python train.py --num_attention_heads=2 --num_key_value_heads=2 --norm_eps=1e-05 --tie_word_embeddings=true --init_std_up=0.0259 --beta1=0.95 --beta2=0.99
Each number is 500 + 25 x the weight over its row's rms, rounded and kept within 0 to 999. Layers, rows and columns count from 0. Numbers have three digits each. The size before them is the row's rms in percent of the matrix's.

# up: layer 5 MLP up, 640x160, rms 0.198, rows 276-313, columns 80-159
# down: layer 5 MLP down (transposed), 640x160, rms 0.184, rows 276-313, columns 80-159
up276 101:502521472486460523479491505516508510488525565524511501510509496495448463516485461509504514472509498506523555484486462465514525496503487507511535461519462480478542560547521527476490513525482494483477478514505475501452514477470491467495465470
down276 108:530531553527514481506502451513505501464502490469484527481508499482500494492466500472500513516507497540483494501512541497485495457513493525496526480485501518523525508516498475503528531500481485490487516428518464477547521547502463526528498476
up277 110:519509523468496557518523480574525529461506533492490510485526461491498504470503518503488501510493488510533508511501509533501490508532497455454531533521493479490512518448537508508500511505495480476532485510497481518479512536444512512534472501
down277 103:522480497496524451425464495505485477511465513467537492521494535484480489474552458545488541497487484493457498493496507486502516509486494495550472476487492466541491505540475460499487455474504471506476475510486481485538545477530506474480491511
up278 109:493486485505513549481483535533499507453496463460465465535528514480491486512472480525488509449516504528473527489537523469475469522522532537537483507460475470509491482498560501483517515505517492478531504529526505486509485508511519514507500477
down278 105:501499484490482509490541493530516480488499470516484488540498500495456469512483434466496518512429502482524549517495537511494514500532481531521492528493484467522443520530485491512489509547560488482492573472543502493500492516520534526537491526
up279 085:558557539494512492526527474491487447454454480482491496521505541480506543501488516494471511487484523494473494509507547506503509481500510494505485475502506480516543488499496497527469465537485464495466470477507527525493480556528481478508476541
down279 090:477439466477474480495522496484486493440470471512451473536512524518505519552488504449495489497471536477459510484563533498476535507526513487500477540513485488500508517477476496522474498510533473527473510457495532511452511477512485490527507506
up280 107:508497446502515502487504524505506511482520498487479495505521514483491492474480524487509500484522496545544513450542536471462460461515495490478491515503511494433497495515516538455448523545491511516481509509493538486517459505489478525484515500
down280 102:531445495518508533483491486522512480531519458481518480476453508478467524465502476517462482501437529480527506492496503494520524476514479493450523478509513496480517513505501518529515509477523516497490514491526557499460523497487493542502484493
up281 107:511509512523486479505458491519510478462511488471478484511503513570521473504482545499482529494536466514477478538491498487504493474484508513508470499492468542494493478509512508513483507507464483533525530528486466452487469482468497493532465488
down281 105:533511518520481499466516489481471470500508540469527468460510511505535511470493502507451523478492503490515444489508504515497475527519514471492407520479468489512517537533492490521491532511499571514508556480513546507531469486470533499485470475
up282 109:545496453518475511484464517522506513539469498488525513546502504479538490496512478487501454460482527494482526510442488455518484513501523453501504462535500535508494483546476518502505482530501551504539492521470524495525487471533521498506478493
down282 114:482530529539524490479533503510481529530489539474526501509460485476544539506513524447518540477501494520493492556509496496513464519508448530475466483551514483477537518540479499469457526558496516496484510510513506486477454490510485488497484463
up283 107:541517514479497477469468499483489494504499516479520485559486465493477519455503545506547535489530490497478486503466486482519528477499493508505457519532477539491513496534486476550509539471497482530482528503492513523499471453485490465511553528
down283 121:502514481497459516478507523523531509575521489487549443490507501495476522433464517516481470526483467525507478479487483487522537508494500537517490519503507469493499545557463491494479485522511475466507482512517503472452511500476530469517480525
up284 100:478493472455495493470550524536486500492485463514484487504475476491522513525501488487495489456471481488516516456459492495498500503514489428524495527510506551531520527514463484492499455462468504525487530509481499481497497475486480485555453471
down284 099:519495504522487533421491486505500569538477551483523510490485496504481523482486480490490512529481515451527520485503520518470517472493506481468465489522502477500451503478538509531513508501527467551514502498529546485472467487530516511505485492
up285 104:496482486471540543514514558499515481568518474550509466512498550515488519546476530474495535497524514509517482474487491526501505498492492526543515515444481517536553498435480519471496526487489486497470503469510484490511515535485468475478502493
down285 100:515514505537469547470474485512476562559539452524527492470464501499471505525487463469506475520491474493501535477503484480512509493513462469461490474490516556518508496497506537494482513474530515530496510454525499448505480504515479449498499506
up286 094:501513523452476470496520499496483506523430458512503468544522457518530488506476563521503478466508483499486466512504486509485505504504512504493507550497530513551506479505519476510551485484522514539463491531498526495476508494489493517458470511
down286 097:512488513477516485506474536521532501471501487492516484564503508465585521497514536471507480512498490520495490530536521489476528506471493488497470512492484530528458501474505493495525508515544515530458434474501478513493471492490474492499494469
up287 104:544490559521489503501491521489567483457532558470484480479486517489510513473490542491506504513496510522501448510471509515524532536493538552478500572533509504521485484524529480507488544550499463475497513515488488518492458481446541464557527509
down287 104:449481520499498517489544484487465522480502499479518468498455511516537522507539458440478530491528444501516511536495514524519496471493529535473513500507517492448517510502467528475514502505506491524519547517472490545498501497462515512486468531
up288 108:518482491501467529451480513503530489466498514499502432534488516479517490487537508448512539513495485527508521520482441485456445496495515514521520545523513527514484518473480501487487515510476525521511501574511546517509472461536498490516538524
down288 107:512462485476445556482501461509490518488491519499509459508477485519531531495497505509515491467502517506524539457479507502533455529500488523502482501497489502507457481443458468497477497485513501477510481535454533504461499492529544464457486482
up289 092:511539488523481481488454510482513485488503490504492508501502462481473518484497534517512485520501515462491521516528478496568502468476509501489535559488507490507511455474491512485427519516482517519564476483447473479488472497476526479545480477
down289 093:442493519499499536481526528445466517499542521528503506513508493509458530500530512503541508506481471494514485512469419514518496521501512506492501529484473512454477515483540475535480498519491492537494534516466498488534485520505507497501505468
up290 093:515516482487529501509515496479498507491488537514484476481466449495503522458541484533532497451477514472474496535505524499478501512460481502513484496458523484548528515480508484487483530502498489506506485503482502521462516516499569465589470502
down290 096:482483524488505551528497529509482490537494538534517520497515519520478485505482492475473474522512488489514504491485518519542516469506458504487463497489491494470487522461515501502498477500464467463476518539532507447480509544499490575514533534
up291 101:525525476529518502520470496484499445490499499461509468473493512493469530514489457506460500471520469512526476450462502521474536489498466530473549475531509516499534536461510483551519500511508537452466479493517508495507498488485449515544491447
down291 103:510549489466513473534549500549522484509567497458510473528480479493480492535539486536501485510476481546469517507480480492499492487509471527505472530558517499531439502494544491480476499489482468483496481500491479505437480474472501487531501478
up292 106:514446496526551472567479518488477485529510538495483475495535511510501510543507535514483483488531507481484500507530502480536504498514482498475499491519499492496477509504501504518533555510536490497495505504499462545515504482523541512492493511
down292 102:478481492451504525478524497543538510512521491483496517521515501523510486539521539465503490517471502538456501495522518480509484483489496484480491515497512477482507511548509491518462504484428453500481470465486481467485521528452465496504506483
up293 103:493506456468508501526489490520514565523540538490490480539506476486503506514511539501530515525528455482549518510530487482483489495523501528534491447552508485485492531492497477492491527492483518480458521490493505532472484505453483506507506449
down293 102:532491519485512520471508545536484474491499543500516474499515482496528538490504548501525493540491474521535459513497420484482481540520549513537488479523472544495446488514482492507494492496492473489478473517513508506468534496488498530531472525
up294 094:536538458529486497468491515495536507503504511488520450491499478434503526470502529463479502532500502493549482492470512483487515482495504509532539500491498539501525523556469476494486477502510479483498503499489507482469537510495483508532468497
down294 095:512494504509491545522527508521513460476519495508536464499518500476546532468529479508478493538517479432430516493525507551490506505507493497469485472488470504465489510496499501517522505489532523507510531535464503481467509509516566493496503515
up295 089:490485510524488502472537525486500517522555513521518479514490482465524465460547496525509482467509483470493505493511500529493508480520498496527482498478489531491507531484508484496491515484485515495495487519510507509544520474534549435511514519
down295 096:517467485509482441475493511475523479513486526540505449516499498535487472465528513495550495507516510491512471485502510506494536467498506471536486469523475494444481500470500512526501504483502499467515457484516503543480506490531495468478467530
up296 109:506475472497513509503499529492496488500465514535478510524467510520538508509542450515510478488523516502525513472542581513543508544518512489497467440528516514519500513504515498518466490487521500489475479490524519515500481489499537534515474522
down296 105:458509490500509479534474533512498491515508498493494522511467479478520476480480493520515481449507443432518481534469498526476513506523517498422505494481523488495504528519501507514522523513463489503474521498517498559464498472503551510510493436
up297 090:496484496517473446518495467473503490509526498499503532495494517499474553501541502501500529515506475472498488489460472507446506488490488497453508516525481478495508448506463488533473486519522498527489491581510567507486511486559550531497515524
down297 096:515478525491528454569443447510520480522545489525508491494478486545483479518497520509460535446519506504497468532475452456508484508480558467546535506460541538505523506497536482456528509492464457502477501483499480479458511502481499490477491519
up298 105:534493541495533505481478527521528539496488526523509462491504487519509457510566504499445494469540496495545479495471481506485493506528504528464533483506470520538482546490533463538543526488501493457497508457468465478510514490470499478549506465
down298 110:517514496523462492508471493497527470495484542536493543468515524509539497470506466500547481514488510521463496469485516518465527472517527503557544501532481529496443503541486461503483511524514495524485495521488523475496491513550482489485499466
up299 110:518514489464493516508525497479465545532535505509490478478494535469513570507511541510485507562527548497534438470509551490490482521502461469501456467496523496491507486500522493463528510505481493490464517515509472491528480496499514464461483521
down299 112:516510497521534454497448518503468502525502516505476493518450515474484468495497502485480440503468546473576467476506488500518472473520537506475502526520510487511495478506455505519513531486509456478526517499478528504517468469515494513484479467
up300 097:473504486527520445495491505494567513517501512523511524485541508439495516487495483510498498521502499512503525484460503491521495511479488458486477515487440548548533494498494450508517526483482489506509507501487520485486468503564508505526488438
down300 103:480480485471495496490474519464471453457503535519500479474520522497504521472476522494489506526461481481544434494516476494502532519492555450520475500510490522448495480492484454475495539495538541513531510519524510464511480495489469490448460501
up301 082:510517523526543516497518504492471486528544469535512525567516518447470504492504499478481487472506482544456540514522492565520516520537520474469484505501521531515478490499468501490509454522556484466479474460504486528513473533493484516519493534
down301 086:521481498482493517457538513513481527492489520564483540523497520476485519536501550541513457511483484527491512453484497526480519547529559533498517518504518552491510547482489489497531511470502472488493492472509528483527510466479495484538459475
up302 104:469512532494496487476491518496488508438494488493491470466519478514508531499497492547526468517491465499532517434465567516461568506500473485520459505507524495465478468481504554488496531520456491514527498503504504523500470466508482493473476485
down302 098:496544488465519505446506463491519484513454495495533516523490518532491484485564477470475488517523531509531501566487487558520496518516489475520500541527513511496487492483513475457561506470558494509465509478496553472510529519500460536514530525
up303 092:455547508542474467503517497475475526482510497464481525548483534493513466504450551528522501540534491466503505518524478466507509496506522515524521452475492567498534528515525460500500540496473478501486471499471456525562511524500515512451445525
down303 090:485495492482534517503501516503515509527483459531503492476517473513491477482465468528505501515437477486527483501524477516485490521484492501473498520507474442469501539474519484530514505528478505510499504520477463443494519489522531464519521546
up304 112:498511497476498519510510508453476499465491483508508495530490497535503509510493500464526511518526507485526483495486512491500513494516553518527492495520467446545520551512522492503463505491503515487436524476470516533507541477531426474460471483
down304 105:527512548528527523491488497491501511519526540485532486516463509520497460497523518536478473499474531499505469507443515495532540531528526489516535506513518507524471505474451483470521514507497523482521497525480510524505480507535487503464501469
up305 103:492502513512520516501483555494459496527494475509482461534576513506518507481543531530528486495502471497491520485480488470516517536516465527540475498503475530501470529476501506520448517491512502534489525493465505499471504483522451526462509436
down305 101:512499528494531473474523521479482491488500496503495452465477532523473523528526494518473543467509514480487518473514533533496531517475482513517516517505465520519533521515475524472479500537483523459511494550514506543515490513486514500486498468
up306 089:499468516490481477548534480491504501493524550513508517513475480490489494472502467540497479515490438476436510518477496541504541507458481447516472465505498488532549556499497502537496465502547470475484523534497529478484497530515498501520502503
down306 092:534472520509502474483528490516461482501500476514487489474569525478507508487493518503490515435552501523497507535457525451540492491489518462475512503481534527496540526501490516476467503521497469469486517492542508535529509498485524462479509496
up307 104:479530479490512481498491494512451492476490469498519498526531536536476542501537500516518490502524474522516489531491534500498491531513511475492485516502477530474516484533468541535495482529561455527514482487531525481507508511554440512499489459
down307 091:519448504519516518492480515461492533522500537477494501473466487482489473457532474555465548528452521516504507518494519507515509496511517531530516455479536498468475486464480498507485512495506523507469526472530517555543494495473486497485494504
up308 112:478494457498504476499496518445489524547525451513527541516478502514448479540476491512485521453536528526507481482509503527550485533509490490544512482472489548554505521528436491494502511536463519479502494518477510504497487514521502481467507499
down308 112:522459510502495483556511524457480476500497506477505548543503493467503550489515510452533507517482480508493487544520453470482499503478505510478466522501488514504534515541510488513479508472509479501498558453509515523486494538488502503528528548
up309 106:519496521523491517465516501494512535506481512523476492465541489479479503511508499509537534466477472488531489478526469509530523482448546518527553451470510552537538467530500527524504506486505496536506477515516504502461466462561539502528470466
down309 109:517498530472548535517515539452480514499484523501521512501542509467501541499541548485522555430485516548502511500549453468483507541501504536529526490487482487509523468515500475514504496481491456492524501535512479504489550515525498492507501512
up310 099:467432456458486537546473501463490516446534519465540526543539453490507526459483520481500513470532516480503505524489527486495483483529517499495534491491490494470545464518482496509504489488507499497569476509540516516499474486494495530489503493
down310 102:503513495509494485448511518470458523488527488506487516452530493505498496493492493489524490501507483479491528452479504503529498474567518522498514510447465473466527525504463493494509474468513490464542480540488478487479460507452539502477503510
up311 099:486535522494515474507508477547495486443551503535493554487487536454471517554541524511497499520515506454513535524546485518479533485473541473508461452487477536488522478509485486494460485511509497503471511519503559506502494495500501517542505506
down311 097:517461490496519496532534525499500512543528481505496485535494571510510489494495464506506519502469479467504452516524482518486483491521464513507460515526453534567526480481474486498514475498492470509489457495512535491499543445477491511485453493
up312 081:566478499541486487462520518478495481471458515525519504513488477523483501520492498527510496514488467502501499467474476478523509474501528523519503492465489529534501542522527522526466471519506547502519522474503447541502512505474511481515482482
down312 084:463496513485457512520506507524517522490456491491458506539488472480480507500543537454465558498507478468468482491505487499493464516509525478519505489495516456502495512496504494480479505470507544480509458483481497507521510443478490542472550538
up313 083:458506508500522476438528498521513516518485466481454513477528498514530478540507489460554524478523458507517569523485449515461521509511486518509503514465518526510454541533497481511496498523478521489507476522466497508521474449541514550500499483
down313 084:495487471514453501465469433488533483514499515499480501471471515499470500545470533479464514522484534503489449461509512526486488499481497472517505503491481450523492507482499452493453485477486522540548529508495518496476483500447479520508500508